{
  "norm": "rmsnorm",
  "rope_fraction": 1.0,
  "init_std_up": 0.0147,
  "beta1": 0.95,
  "lr_head": 0.0083,
  "schedule": "wsd",
  "steps": 2530
}
Each number is 500 + 50 x the weight over its row's rms, rounded and kept within 0 to 999. Layers, rows and columns count from 0. Numbers have three digits each. The size before them is the row's rms in percent of the matrix's.

# up: layer 2 MLP up, 1024x384, rms 0.103, rows 243-288, columns 0-95
# down: layer 2 MLP down (transposed), 1024x384, rms 0.0958, rows 243-288, columns 0-95
# gate: layer 2 MLP gate, 1024x384, rms 0.103, rows 244-289, columns 0-95
up243 106:504530443454623455567559534457458481550572449529544515459617453558530544428554504447438455447494499638512500510447568435549430467494549443510470408437437464519495495559430392500406517510571504556531446477441564465506535446417524542436493455476487469531460502502501499459455511627375558511
down243 105:512519544573559463539489468487552549472446556497459572480472450522556379424486466521375479368489572428368477489546444522471529525595475450480507510511458511519474540525501540532461543426488511440544505617512486463531548496531477576513430499452536536522388470386484656504492469612503539518
gate244 096:529478442523460396443505356554373534461505500487538517581514552535459472528516431502532453499606466605524540537490492474544608584500498498541509507524453405457455636557507449456510552528495449438469478496561505520534472477580395622559522503515469580489532525470562613443505503403552355427
up244 097:552488478529523433560485452498439589441497477546595452609512456488454615461541436470540453513554408460511448578587456508487548539479483512498511448502475516531468566521542504418499414606462524460524534504532443528391531494488517520498542493413455482432601455514541565508481457401558530382
down244 098:486542476472526474421496540425466521566536460477519551481453536511455566482531455488544477502567474516525499628500532452453537494451522556471523470512546547533468543481570425445432542529499450589568537439516507485460481498550484559502530480492553594537511520557555432500556540423503552597
gate245 088:642482526558508454429578473500606515602558378580416510507456468555495473497454539474510551546485444620574469464503522461550400562479453485600517465552518561486469549521488547449532444524528544470474593426499459557474456462473438539559439542471534580474503401481477431524543488458464500512
up245 091:518555405486477475509526469483494506534546439494548513419583504537528467510435533485460502541342470546531506459415482473599465545489467432647523486454559530432469569536509466515468623532354454499552471502451565505467518543527491485404514551536485564468513569513517441466526493515502623529
down245 095:456498544556509448523567501444486449545498507435458470521507525441664351429524445478602406463509554549459561595492469407540473521519437517467470387545459549474526413484511494496449468525459526632519480535517519474536444555515634486506587455507474492451498488506552563541515578482514558534
gate246 094:474490599563562493471520447498572541497372452494401397420545481493598561570445504462425507546566517502554434511552524517579467485553464493427575535537483500530447450456448510506559591560546482479548518582457469467553520527430454456500439434564504497419504451441570488498489449468419495591
up246 101:568489427483569515553450549533503593538563587475542673560491528498429540413530497612466469527506478453453489440457514502464506473521558471569535516471470525452408562555539538489391449485436470493551566404514515507402502482572492538567607450458467510590536518562415547435552529464536469552
down246 103:457546472506565522545477498501475513515428471507447470543554476515481519565485486549475509531472495489559569483595506492570427437581564456547533545541490485497509475487502535414491432536488453523543539528514535420611466550548441482560518533490472405496427496620549514513565473559408467462
gate247 109:556498533517431452468483507502452452572542474476576595467463524483508493510522572481471535527530483484505554516614508559510486474535547502554460515530409551488427419542466505493437445535434483638549525601466471477505573540492438500411511504531434473551520429570589544434540413417530593486
up247 105:482438522561464524526534526428527550461497432510453485491487521537533450493551519494485548418460504480480512392434472454590549497585480446457524371565514521503510520411564541491527493431521449380487509524420501429461360413504654432473476429543539502570426489485495396412486450389545341521
down247 101:403528441541483438481492512428459533482547472486526489515408547612557446569539436462505512471580572502521553467481324487552470574526506429546504417441464577533511497419445442517479527510515504436382484505506548445421454518532572444556434497480489455552507426585524520446477525535440444566
gate248 108:470512447478467536402524470518521499530466531543522576539496566448433553423456475500496414490515529378503508485489547584567501557463544504486556482512446549473561482552545422524564548529521488408549489482488499512524506438512516482576552448497382442455499505446548485487438508519544432509
up248 101:515555435491500517480507516425477488472565480486466536555560503351476500499443494538470480469498500489459565523511501563537531490474454441640456382420416470504452530451503476469482507453579523437579495465566487574515572498492618517584469481489546497514570568484568493485510467477557511461
down248 102:499489371531496474516480452475613537525628408582578436416493448494545487504528561516582523495607425520508468569418469536591372544475473478573494459427476539528430467477431562463428556481516516668435460507468428420519428431563553457498415529541620565463541546585574599505427510538441572459
gate249 103:582474547483419475489439489519513488604486504499463563549506506555454529477595482555458516423431405434510518486431558545470468511439548428527438557611527402550519457504500498495473489459475537502472436585466473455539568519437513580505487450555475542478527553591476479531537541431482462513
up249 104:544533449521406470474414571546449524488471448438452560545471483564499573505670551458520517547458454440521459474491548576528473514490510430512458526517584478527526548488420500514479504474501505506470525569535449409555554497506504538556432501513457524442566540559515539520432556585448468586
down249 097:462499520437531551516436506544485494478430490490460499485455468547473517496588404475470475526506478365428520560435550543531498475465532409548433397483592507595478501441467501445453514598476602504551490515471477477664492517474455520498474479440502486464502521533477472576479504475515432439
gate250 086:506529487603534519464555453455497515430430532485472527486508442463488549403468449502482486426537429531535488456451483534429590491452416406456474572521521427412509461475518532480526442485472527557463482497484589450406452540510533484511535538405481441463508546494536479483491451457430528525
up250 092:540419562468460551513445590472436469398508468562438520419497480532518501498531530467450483561424581527429459519529545472605474562559457505528455458523521492563443499576478469441453502454483504451550419445426374601656505502452485496508419485485547555454499512478490518505437463606489510456
down250 093:485517541475541521458456514450427425457398479531459413533457436468495509496499504505519559459563511508406540441465558530498584371506432465486512496585504499485443456509500568494471484443552428522475479474544503563561537530389485562567546487452450462464563500479483434443499647495500601462
gate251 102:451460520541446469511487524414573438512450428551467462395526416478523535485472498500434502449526376545552514448550537550462558509586435510479496513532516585515462569543406423497488490444505481534412467440521533547522441447519421543534502519546393483608445538515521675573557532538550454477
up251 104:521502564428528476485466510421511575440486515528533483543448495513426445517548505551467504552464597472470499493352606412584483477423472463395462451539498401498489475433546508494503559575471525495550528566458559509482521518584522524477518529489537459388531478454435406476585395406483555454
down251 104:519497517439537545443558516521485502492499593484562492467456424498641450494522449478458496555464527571467500387493556440557532440411476497445474449473527546534463506569517446469590344460447568471511500512409530505455574402500516526524494534490453439460381526485535528503564515433515569500
gate252 097:403498440490555414514475513459546555601466512425497491493445497441469565459457438452485443575604538576527596527473492539465560497451423461556522533473508537517616519548516441491450617489427425557521584576498525425540565484541535524397586549538485448530503527446523595524574512618482461513
up252 096:555517502492450488439536562500389518379440493511459546531547580564556439480585554555540547508412451433426502455548498513535465505503632481376513565512549436485443489501502458461516381490518501449524394411482499554544492516479442405540470469463432514499547494459537482431416510464528507422
down252 100:431533506379480592490462587523379472457458441515470511591413529526519522476560422564544518523467436557549506492524526532501444487508515600424548519577434531507508487507510569432513572535523517618499492580388487558488521565476448515481573462433518374499541452582377483560501417445605460499
gate253 098:529486497524550472447479478487433530568412570563483478557578521486403520525525543492407492518446509552414522513531493438445470424548541487493541447515558522609452485442402545509487419545532431525517527485537489550555520460463557526526521550517448582500527457522508522460486548453376485596
up253 091:524476505532554503552560513486515484525487564553508487436589518431559502424563580547373417478547536473484471580421531438519488447520506570454419534437449492406538414506517401545529531388521502494512497601530582553467530508584504520493498537479568398473480450595501494572465514456442535457
down253 101:485387558539549452529529517491494477550469636439495461450501569531491593396573430435515501508537435499460462540519496518536429535488471615497422522499440468512527451530466452452466514531600435490485476506507430476470475557517470597490520451580631402485513510561511485435535489460568481530
gate254 097:485488370501558545439428476502386480467498438454453446592439471477504579526498479558488527491534538510477419507590529459507541535482511582574515569507610468454431554570531470489609501542537401454587481467447565499463488468477429499498544534523566447380461517450501554485509451445432437483
up254 093:490418571559432496582496484541526471535544493430487492444535543546511461488557484495520466448452492506631583476447436571497516455541587461443521559616431482516536496444468455512447521439451488500516599464497458477517487515502515501449483467474490445536559501480526446519450604595591541512
down254 098:528568510483512516529517424557538528507518473485471605451554498578548571465469530440447437433445472530591505459467528544502467474457560515503588532463475518471498500468460454512454503489460480492585503434531435563499578483488583543522532612532465593466617541424542504553526535454601573517
gate255 104:469435431496520432470412457473453550419436529497467526494493417480579504558597411551553525415493541571558550518550489448505471549579538467450434515493533539470479584423476479517536550526519475475467385513524565422550425465597457376493582562493525545463540523502527446428453469421490554561
up255 108:469517483584535450439490588528519518505493513504495488450499556511459503455547415600447480501541475499650526433516402624422474493526441534437404522533531548529480533424493417455478526482435487458432564507500504537494436500464484476493481511625579438515444413540524501496430537518526469484
down255 104:479517541535449559430573491541548638513492550505483564549415694596456564488560457421544475538566522452456541445439516554497616545515479503585439516488524473496484467508458404474603528446413486508447443520623520546511529483493488471511449464519534480505501485482468511461519543470457545479
gate256 082:557542505548540526363569452506506587422426406525518512518443483496520463496471491500583546495522583543427619461534396507593582581520472512437525512503420451507445427431503512471509470511486401422549512466448513514458479479511549469524553482543588486488536563500601535465582493533560434526
up256 086:497512502468536542559490513472567520513493517607447479604478575403429471475441503523540503410515543593602573406526373431505550518468466486421401544455479507498410486477513520499496539456473492463600503422371524536539510546438532459518495504473480412583581478524563566502495533505448522459
down256 094:540545515462528482515469465516578572459506524494480467443443551505529521439528558558470471424511503424483489401492344408501549427499424492478569546453511483486474507541453403534492550494492436555542457531498476563546500527510557508637541450451453446557558543550464454498532451554546471514
gate257 083:527496549511467504524524453470425497517381514418547512540440436509527494519503588507505492551489562488500487558519538435533586458495473507449559495472512591500537413542525543499549491534501483466507551468524528434470526500480444508559429506404517494475464658534428488478446454452532498520
up257 081:461501601393600459374521389513455413571513526538389496483446512566412505561382544454490527501458570442545507452532541441513494489450430470447485494483476451592524508452530514489537503529481550313543504485471459523435467469420513522443462486425555401561535539538487555491569415459506563523
down257 089:549473559430580423550461579490542423465589467491453423441406483489525576577511411446453482555518499592482583556478486494516487495496535415521493458507527448468487517432492462419416531454453512409442470508524463606535485465542466484542501496600447500465490473549452502464433508501550501488
gate258 129:477519517566505590423484405523442485506512485431568471569485468439555481473495513457475513483519440427508602439520515490597553605575594579417550449423542452537448559508487471508418413559518545514521562527439513526487519549469459459545526548527586502560489505440456508599589493499540505497
up258 133:484520508488549536473532423558459547516512457423568450576517586447530526517514482480420554535534475502569519459455475535481547576570507531456494468436506487503507605563509472548453486572438583580535553555444479550508565514474446456482573513545491457539551535465423500531495475444527532455
down258 107:578473443467520548476555548489448593518515529524506442567498483494581469399511503486490469502494520584510556541460582413621476498507569523407387531470451463474385549553565486556502530435512616456564512381536478478375498487470512545493556510527492509557564540491488569454419476568543530545
gate259 092:537374486414462472436578583457476530434490446462545505537560477544635522529463592507426460466457555529607549375465444504447429474495525394486506463451527439504525399403492468518464525473418477501489595521474524455487502499421520444475566516461488538544451485450567481539535529494580497537
up259 089:500561506628606561554490447512458563516601406510483490451530457471468599438515420421530474551466470428441513473494477449506550513455506487500570587609552436466470474461447431513498397507459405490464494454462470499529478431452446540487537468532528428536404496521471455467438487486461555510
down259 096:528528560553447464487523452473478448515462515569541538527447505554460588531575520445490411487527438407451495431475422472494529509574451474481544567372579508450509505505488517559554535470440490511548403502506491571475539490513540468580549545451474460425489482520621504515537430523526575597
gate260 095:488541517548542458477522527562489476556370524477492362498521544596445560463503572588427497535506554407488484532501494463428539469422497495527398481442544500520555508476488503498466493465514537483512565522530513567563511555566449484494467512470503512483551388490526536498468518544459563506
up260 098:492552501539529525471481486498479480519450507488480392556509530488505492524514469562457583552511439522508525508567592497454513533459487496505336506507500423527567469486512458478423494548521459487561587550581583586553542559521438505599449434506485534511514354516538496510494532497472551467
down260 106:459525500565566480521494532558442529494471490408468552553497571569497531424544540577476492556446481515474496476596553439498560530496517458519493508487530461545544434545537529439466500509376499499576546457592504548446447428542479453484494404540446520538463536479563494577478538551466580521
gate261 093:508545513454595513372489511565507538504626475554484433456561521519551603468473496581496477602474492459500492429505482542476499548432521572512508455530572405514492592460477509554604459482518456564459567548481480527497491532568491457595515362525517574538495526493513449481488550460395507496
up261 098:428477602431487493492527491513518571467472505544516417504475491478470552425520510455544580476549523494488446457508459518520500442455369538459482459521492437521476465538530518488427484563630494463503517510457379510436489427623482516509523488472459482513483540566483385494459458494545505418
down261 098:559551541442528532550402533475438492459466573540556453493471507448487552530516432508515558540499442506488552438466520516526447447383399550553534534566512510574427529452565548415480467514432496591538532472411503503464455467439557435521509561562480462537398449481531451549451412446430503528
gate262 099:546457501501452588533474465479502559453471507466560421546491501564518517483545523493523515490464506536398493413488492445568504510455532507487608452469437446496548539506468488539527365554461400393434611484519552447515518501471511487483482358481461484544528494448479482600505444509466375498
up262 103:397542532495531504451561482476482493478554454571487519491493450502526552592437501485553492545558514450509495409494506545393527456552553491459464543514557483518527440518505470463573631550496550484488394532531500522431459493512502519456561544498562527405470505611513558511545492493518541521
down262 103:513526517486530386454462442567491606428524488420515535514477486456581545472572461552442414600520516530372445411521479552532491446499526499425584441559454518398467536540496598527545459556484607415494566486531559396448480519471450474458443437466579463539477450498463426472494379583524460399
gate263 096:429502463535457506523502380479472502504529580529528418499501503539505483459464508518581534429462517495465601512507448660416554606424489536485510550436475449548522581426430527601507479592522567543519561544482533539511445469567614437466413537535507543452523430528547519543497475430388535463
up263 100:576536470444453493433462574492568454464527411584532422545532470437470563517477554465455454486498384435538455495538467449560487458571571516444519480533389595408559461537621459467440529503496531540488422442415549436451530476543430566508563528431463438478442475475491440501456520515528507499
down263 101:550444458395535494459522556514609526505469477414434414510531463550421472456509504427596508607491407459406511494454520502554465466571534495493438530506478527486590445593510508474498508465511439479480507519441533484477557444502456570501498481532558515487495461530520476482479573469558527547
gate264 085:486470556487467439610485535469433491520534514573461394524487456526513454453519575480489548468543527533486460394410536489472493486455562578578522454440515485511521475489526508435488533532481528483520546511463473577480549535513489473497437491563515458575502579563484579538504524514641514476
up264 085:449581459536516513513503502578560454512452538467457476423477507451463571545523474533529526469382514517490530571575475520465506504553425454432464540496481532482523559542489531523496520462474521502527507532473558491463475416444481429495494470470537482519515493319490516457490477570425507470
down264 092:432576519519573517509535579513515485611504446504556547494452450481449519489529462499513525438418414560404491449438525439451460526454422485586472460457566517445534508465499529479523539478398489556411469470559416550496483430500517533509474498497515554465434501429540572500432455522472520468
gate265 101:461463537562470472481501470453555479546423501531613530523552559543372505497449538451496424459515662507534542548493522565420535523511551542464477499488431521431483495598481458454608530616444509464520439480420490453460445492457511518535487508419504491536494516518521488556472517466521543444
up265 101:600533453441498552454487458523487544514545492495498497481463415461551457426492449503511595564418399492517499562512457545467374550531452532570453544483536444556479451390499554679423534448571499436588550525556491557537562471438528448481485455520482478396497498502504542504426463543441560525
down265 105:571545455472545499522533461525498539466486429500431425579536464500548552485406417579417473545424555486507564501498522457566392507495498479456457469558516565545443458451494555559464506453492531558452446526512502538500527484542440575531522567533432572554523484503489437544528533491505612505
gate266 108:463574494521412460448536606485520488545519468508450435505543552511443436496438487446567483475495483545470518543516568478525575512511471525524488477472462524447463569477492363491524458385455499498477508515563509526484516518547364504447586491395526362437501530534394391466492494513488464476
up266 110:503488544427508555538504458556530533458464527498456535543473482418521522531499554556408438472498439474548484513598453472533488516489557555496511511500518570450539448412421554487516538551477526522494501480427499471444453555412650468470539487545476587513544454435514563430428411536555502450
down266 108:506442514511424584479480498464486527554485587593532596521486506468490519530476478475468496452538483501489538535613545463491430493526549516427447504523482498524529474492450464545515609554537568431487423438503487525483398563495544538467550533451597498568599603495518498520548552468557421449
gate267 097:441638524507476470601516473452503505451467509443579500500551472483484382420493521536554433543579577548535431528536511533488515439439504622507496462497434523430523535502524594566526572515520519564564466466417517472539515500452463428481460493558508473535509549493466542510564486543480441491
up267 099:438666502537442531561610629463533390493410499434535522540522489493501404461535518520476451558509515508533507468504531463534492531438491592483407446538423521501522603603511639544480561537450527479540384524445508468512518432500463464400441424545539509502439549537419552477465493473469444472
down267 100:452528525508484580492540524556557446532421482478496506490530457468450496450554512455473469537432476519449493503528419515457501438508508537511453494463434583485492442521573497460496574501496585410500424384478526531485593469430390457450508446509536467546415570354397526456549540549526484467
gate268 096:515587518474544495518461546553531544443434508531461520466576549574506565424555483414482451502527539484634608484461519451513459528489465566511437548507451569454404524578502430509508482460474587529516496535553589473590506457483495446457493533518481557471539462548498553483495487516500527583
up268 101:462458632452535525541538530546494560516536567574537499436448556465509576440546481442492445507553532422581556536461554493498482527480532462506412530490415546507421533572492472561513498454496572518493464492487587546538521453465528460564529524533509575446482483551469513544552563510513497673
down268 095:548546443563566442542519500493488517363547514515530456522500486411425455505442489482487423475536447453471537620431490462492490499443546614561455493554581448508470413443499482516501614491513564496504509488421492531475491461400487457510513624442431509460466594435469438532479406568547467475
gate269 101:524560618453441468498529585421568495506516561540479529552563493594461600439484479487572495404478455528530539447435438483494445442439511473503460448516522504415369428500475444455499480506447469520439503518526594555560551464535450491506546549518656450509461567473464518524527483554478546562
up269 098:498433472551492528551519485542509484492477467501479423430531521493511550493520512428394524501480551479473428541509416527492511486472446442524489546568481489530501512490508511449579498570517507487559489543553528543430472504528449547508404465490442393583617493472448524540628568517549532465
down269 101:486407493496412471442476552494503455490503520432436528475475439493500453452436493413490425445466425473459559558478500470498525542558639501493515502495531453505523470520449668446485551499521508429498509462540548477426478493517454399450474521497512435475507572509540471514467540552521495452
gate270 089:496476555592466561485550521472525461466451440476527478454497446580475468560569522440478473527562458416418421539490537550490490494561466550433546424476403476582424440515464469487563552476493510505488563509430506434467615501518507546450536433457536486549459540546458550531487516379594491479
up270 092:515510477443559473603397524426523497596532574553470552513515525458453516513521464591478534462554478532512508507535518526469483418477543468582460552606445509478516523443467480436548456445539595537490450524554409551516302616594492375514523600482453473580473448509408418563531527563432558477
down270 098:599503525321474502415422555478418555477533503426494504466506530465535545413456452524487431558580444488497468399469418457503418449500484460500434466443528500499487512508533499529439529503532541498433426521506503479516462564564576412424561470460583529411499506489520459546573530543430500536
gate271 100:429500457469455437505475422442463489487488533522532497470607500456533511555533558563466554509521517493456502572467403601462550513504492526460432452399606486489412459546554484456512540552469433479513505542456501567496535587532496464455457496440509525458574471479525507581527459443424553548
up271 101:593478549477564489519513593506532501457585492527470515446522515460494475437534394494571457514533487525547515489452585462517471507542580511498526498599379430521629515459497540475419456443544511485489533520511517492580411431542402535535549414631530503500435579451428418481467475491590489485
down271 102:502432435481561533540546541443509484516585456478503487439508564486531488446464502556497484497469583562494395452501483454526529468528578573545495486550414483438465489535469564469437507485386469433514453529478533534548526444521527494475494460538572552513518420540540402515431560532486531573
gate272 093:525552584500476502517453491469428436570516571494373525402498487436477465470487431490514574511477511512520564593530531538493428483515496611536469564526528435603393423515453556573527447472418416571429425466574605507395506479585551484471540545492572503507515484580493483448500488544520532451
up272 093:551512479471521438437493413515594521511574548569597442524440494553495480511484597520494539535502510495421479453505469510545549538450542473435517519457519560473527638480649476515495548476569596527543531587496546455558491515400458507550498567485425474519461625519497498528547451545482501558
down272 094:558507523555534538473497586461531539545534537388480387482510480514460463525445491500545475579472560530604583574379623456508563470495536533472475520408552435530473596554525476506451497534468381579563505457534573450426522454525522445490463520481573520456483554557565490480534479491497543506
gate273 089:525532509516524467520550561449531513493497492471482456477401430546454627452529547503512613556569486575533388527508553523532489533528462490449529482530474512579456452538555475379442496496489535589577506557558540393427491474581405471422519463490517417434546478523451511547385495464521509590
up273 093:437482439611453572484495414556555534504566599488534506526527462501530480574543475422495428490500510428425587403461466489481474449529537539532433448534514493565504516626446540546565492499468464471508487471482481517487556521476589548556535593432509561538521526495464489515491558469412464386
down273 096:553482428572529502483533509476542477545557561513555590615377552513492483497530508473533522577500454530493606387433475488578452588551549519519508455490509514483510564533509479464515515534571414489408422471500497416477618455443560568573561531448411512574562509545515395513476534524450429543
gate274 118:554496502527493545512409643496499441497598443471494493486478450487508607556486496395388483501511440503532478627529480526418452407542540460484560423542507477452459534527438444475480583458495509532504513401458579427488470537520491426494586525490425439459511546474490457452565492506429481541
up274 119:508502618465554525508431549521528446502537466426414440560499472513512588593513464453419480516519445480525423543610502494493418444548529466532519522551429472508467549526515442487519510468528498459491570424507537445528452532504557468477577516479443412412489502455503464554513609520440448427
down274 100:489535444420580454504485514599561424560560519514485528478506569504579523546458603477499550499436460354547434471468447468507468454490462551512503489504422508586549482457528522441569524493417554495553467477532518526506490433484603524571464514509503441449526477434478537672452554422503551472
gate275 089:564542443538410487503585586575584494512479520479513523581479537526551473460512482466479477494455510575469516450471519521550579549483495555470462469483459490499520417541515528476462495449501502487514582595455487471578472495520508427571501541445546567523442539377475529508474555480528541467
up275 083:469461546549580488514476455418497548568511518542406552462514478511360508595443442598474510485526564445507464489587517450446435530506499515506549504584563504487475520499458526543560502532423444446501524478439515460451536465396501491446456498556463532511551502655511539471541455508549490517
down275 092:526568490521498522546565569521517467579565468472524468560470471409533508545443467555470507453395580568518496496533522502492429557504399457549535455566507456573548523505569472591488497481434512509463551456536423539496499516610444547481587590463551451543506480549470552491487537478543509550
gate276 090:493514556432480583464460544440504500534466528497497430454477453507521577501532431529445476469479560522613611496512441568482500498506534476472462547456469507436509529448379655470525514440626508413465491470493406610501476587490500544477459598461432467465450562475465497511536489486519401504
up276 094:495497526490554512501484518519523473460565541546559546499474428494542466577441432574543452474544506498433644570559495485541524412434458574528549515489433532421456483484499638516583462508527496506540489521591495477520555543525567528500434516535557482566472557455385410548555407469528457517
down276 094:579545551513464588478444535414441476414487461488370516573438480468501569515466473462518437453497531578540432532451495457437535502479455437547593534520438551509415470610401537512567538539497488465426470474506449541534530511539513497573385462502484506488477447499549470473604541501517588440
gate277 092:533468542467477556432469470545479666511488473466586514485512523526493515523530524463461509447530555415507503447532544513460535586454519554559592575584476505546531510425442559550568477383538507441459538484478459596471587458444449393505444536575539478577449563548565373473503564442412433476
up277 097:468442474529507537477602577492547448461463560461515593517455461473462423497508412566505527507524519525562478582459565512439429478456490471544461468558413542490546511517522535501513454484422504463538480464478513456467508580512504570450566490514473548519492430490473580469478482543503492478
down277 101:486440421503531469505490478501552455573527496437488415547447435511553617632525490495528498481518512443560471425589532541484521487535528510572454538546524582540533370452477521523584526452478440512462561458552473538473584470493509423525459499426546481413537591623481596567507492531476516562
gate278 097:523492608609438466516513511426558492540489449553584459612531599558527619534494561436518530498499506458524516445348393543498493543491496461470454600536574512525499510523517434546526577560416546494506533612460455533543428461521543495444453472473417481511543534472480470441537372437501500513
up278 095:608590514444518511423539542569480469526529488432507430490528508555505410532441537481553491450443481491508513504511480537426502480567439456486448485500445515478500573440460542452465484472452518537494604521551554505551544440414552535546475483552566474461524561541542549467529516368475541533
down278 098:543491575459559460510580460454525504522577451504504487441562531504424601646487498454521530525543481396525514446495401485466491606447482513470572380467493501484608509480473583501419546512568491487431464430620436377405556448458509543573545507370476484524499466530485563411477447511488547528
gate279 123:456565394530454472524526384543584469499606470493470550576467516449486460519451503612566368498559531541453512462493529592405468514484480488545519584374457508517507613523515464536458529479404456488482514471485509602543489494500464529510514502499493510555541465464482427430509448502467560482
up279 119:449384450452520554500453540456521550447485506494438447591524454494456605487559524448562637512429476469461585520499388472502516486556546613512444436493574463517495441509489475443406568520530489376502461490460469427481495603492514440588492528529574572500519555565529563530506493520427441491
down279 107:431449467511531474445474429512555526486415348489409513539536499465518582567497532470453465447464487520494561536505494504487556466499506651455408491503519457513505526488491553496467437484569527493467381519529517479429579472504522500559429490537532533433477527521485536527472474557541549450
gate280 109:501447473544569586470489541533544534513436496501458478440483442522506505466560521508459558436533540475537440493527634504437497518478458526446518533509510555455515422410470512475509494412557391482404434466585472489407483478611560573495411503493410368492487495522433435620441603537487468535
up280 100:514559443501581598573474549535526491497501543453454518546462531449578584502510565572472605505625363451462434514454533572472480546540452501508621500454539473586411503443516478475487566463498437490503477468562463448525432444585645596484460468529551425460502491474419427612500515526476527472
down280 105:517530468499547522587581496536585558450438516513527466606505468474472566550509621557469491410509452458598497514383527550588484602392527489550466486478549472524479408530568434484510544499511466500539475510523435414545500495502541491515616457521493477474518565467490493532508423484542479491
gate281 089:529534459473508570565597501513562460514465572539512532410404422531484508530471469528532525430503557435545543510563517517512472417519457450514466532515541484462533486500526561644503424511480468562486455546484500505518515489462584458493584421522489482561598467563520487516427497530385469485
up281 087:495451500500485577459516416471568470512465515529475527454459436545499453496461480513526465509501589442523604516507486543542469484554486489461472506471454379500458511427534481620475533532393473525412515501370517479504413533462562556526607487461506481474558531586542464496456487523365464468
down281 099:404596441433432437353476546544523535467545461509504465565451606465511492578518562492465444537432502429434471586528419497418493492424509521494389548446455574479584562429457589498491523600455432510570562504431500438548469535460493497511447565503602596546443417463490558508584531564571419465
gate282 096:494464515467553558523430546539527604422536508472556556485560607548536462423500531475467573497501434532509571499488481465518537487539532519603554573439470472410433467427552441464481499550503530526569470491457537524433417529463501478519448593546497514589545536565455451424561602467573513518
up282 095:431524582440397545450528558519487439518520473565532380512482412442498496553418453464450487479577455500489536507438590496446472510494471471470503398492430478531510436525510541514567452489483457472474549470586434470490562536565444475484515499522473525499461490496564484502481448491508461488
down282 097:462632558476461481458477431570508437482471559570527398502487496491467503540444516506512469500471536496550410556391478490479528379418445500458509443515466482577475542503548596424538444565534495607502500452479536507451536433549527537458562408563459490460561501495540541542525532487528543558
gate283 097:382474566507506522432469436440544440488508497542548466466523509504592390444586451483543539476462501498435524494506479591523557485513507489501507438599518492415472540505549555518541440485371576537436508495439455565427450524391503532496614583520515567487412564563508466503495495445478406469
up283 095:481518532494536478484450399455584435528563501563510518441568503592557463489576497486519533457469494485424474518469434548644521544517478496534467465529450409477446523520554554575516377488417563514410491496381498523425516544371480555507553483502571526479441564533463532540443480428495448494
down283 100:495577533449549546520527475549535518495541496491508558545565424503616402418454609543453516454471599485496481532459478563507405412502444457521479479520476414485473504582579439524467468549497488494512584565536513437528504499439463577485495429522502514477500506475486441465517426577472502542
gate284 107:476418479558566607444518524499549553472543490483538530425525478493523514523532544573539401521455486515600518542557506457493486471546489532426469412517354571527541550496524497506506573455512560562486499542533552499618458428404541464494410571496402374501602499528511442407455494489488484502
up284 107:511528539503399479480536510559522535508502570461471422526526535431407520453575506486560527502550511467495574442480462475571474458402453550570456466530536639430476535421483499484501582545443407572496487493549501434483526549562570456493504483478484535604554552575516496493451491486436537474
down284 102:579421518546448451538431524484508526466501508556547509500470420467471562384446524527436386500533462453497581545457392443422452458414509445528494496552489482517474542491453492449545525503476488482406428490508522507403515421681501465513511493473450441515482560501524435416565446528452475553
gate285 112:467460464454461517554588511565531478497526496540462471552447493508453482507545511551475531616435481474505573564561532611504525520496508547494507435431500426554561551477488462532488549547535476520461520474565476492520501531449526562456556465444474483529478455448542527511549444515469586544
up285 112:584427518502558489517525475432394572524569508514550587519506464562538551459420511525502484476488588482596539499504512429492519450495554509480553523552460486442541449533459493502408479525539438454474464539443466618429459527414549436496392447409484568544531541546464493583505463580586458492
down285 103:532485420527527477548629407430459522631497432496547511491595479625433522558444557524497469471467554542508562436505484516533597454386522463459572514471484384426506546467532510436482449454460530542438499483464460576455484510508514508563538483491506493437491389656606533537531485522586521536
gate286 121:419576511571560471443483526538450509526515519482500481548461462484538488481576496637572515477592531581510525527522413476498539434459504466447499453438537490547450520500482513502471400471534618486452441466455566551479444498508434481485551543529536428496502420555483508510516494428510450528
up286 107:458536503603526494492506531498542502559523535508549570476514540424504411406528480600500517478602463481512517526489403563474445526427588467465443525459572420530523506490521534525514421372539486446439493481495500652421473548506542549489511455447456439453563512513478518463462527518480447529
down286 104:521481498604463519407415570523476520587547502521483448542489471507482470386497507503535459461607544471435471559468478490392608484420555561479482485450540563566416532504518420463529518470523589456492500510612555608461459538553494432455536435450563474505486466522508537523476473478486514492
gate287 102:461491531492498501503477554456534524422532526528511521546402483454513476475439437475364528547481377516514496531441492458443539572564415512427470441521481513581487528498500475502466416523463514514474462491489514513517515485463472631464447485483471533535557497493441594508530481521444523476
up287 097:554532560546522456555494564407468476503448530525452459479472460494460492529453492471506540520478455490650503455573504491563515460512473443479532537465458463484527486497489543537453515497425466467393543475468478504552481520568470599471511508475557516495495466461518458476520562514478471555
down287 100:470521474541351475422570493441559526430420532461490551554512512498603494497458507562500504488457497547469500465497522501482495451532469428478431533534483572597480556522486531535540475429473524606633549544515496637528547619499628391470548467478611456455474620484477587458473424530505471497
gate288 092:517431489529471507518465571494416474426429476586555514516477498433488528517539527482372504527384465536569485461408526457417470444529497517409518496521526443544471409493477468508548464476429538514436489497401539515469555474548507483606437597529468534533419529493496428487597587474508515538
up288 099:400553561516515576529498513442562556549554532504461462482520526579521470477442511493586483492576514526395580569551466573631589581556508479577487487518505498555545525472515527518522514495570561463615525512579415453428472538407483461354546394507519527512517538520476544405417436432482469497
down288 098:401528541423498519523505506438506498559541572564500487455544507435579457463564546465522519553487513484529445539541497472519498448565488518393511579426553387496563502478491549496486521498463447493497571511518523447459498545433467588588501560441571494456527509575506527502394463537481511414
gate289 098:328509435487494518493478468537457562504410501586518488480430486545542486546552507436523466492504549523508516583439445525513615490428401535435481536525452539477517611413448464532559544439559580538604519540553521528505406510574494529533551508576438508524512445502436604534463532586498408449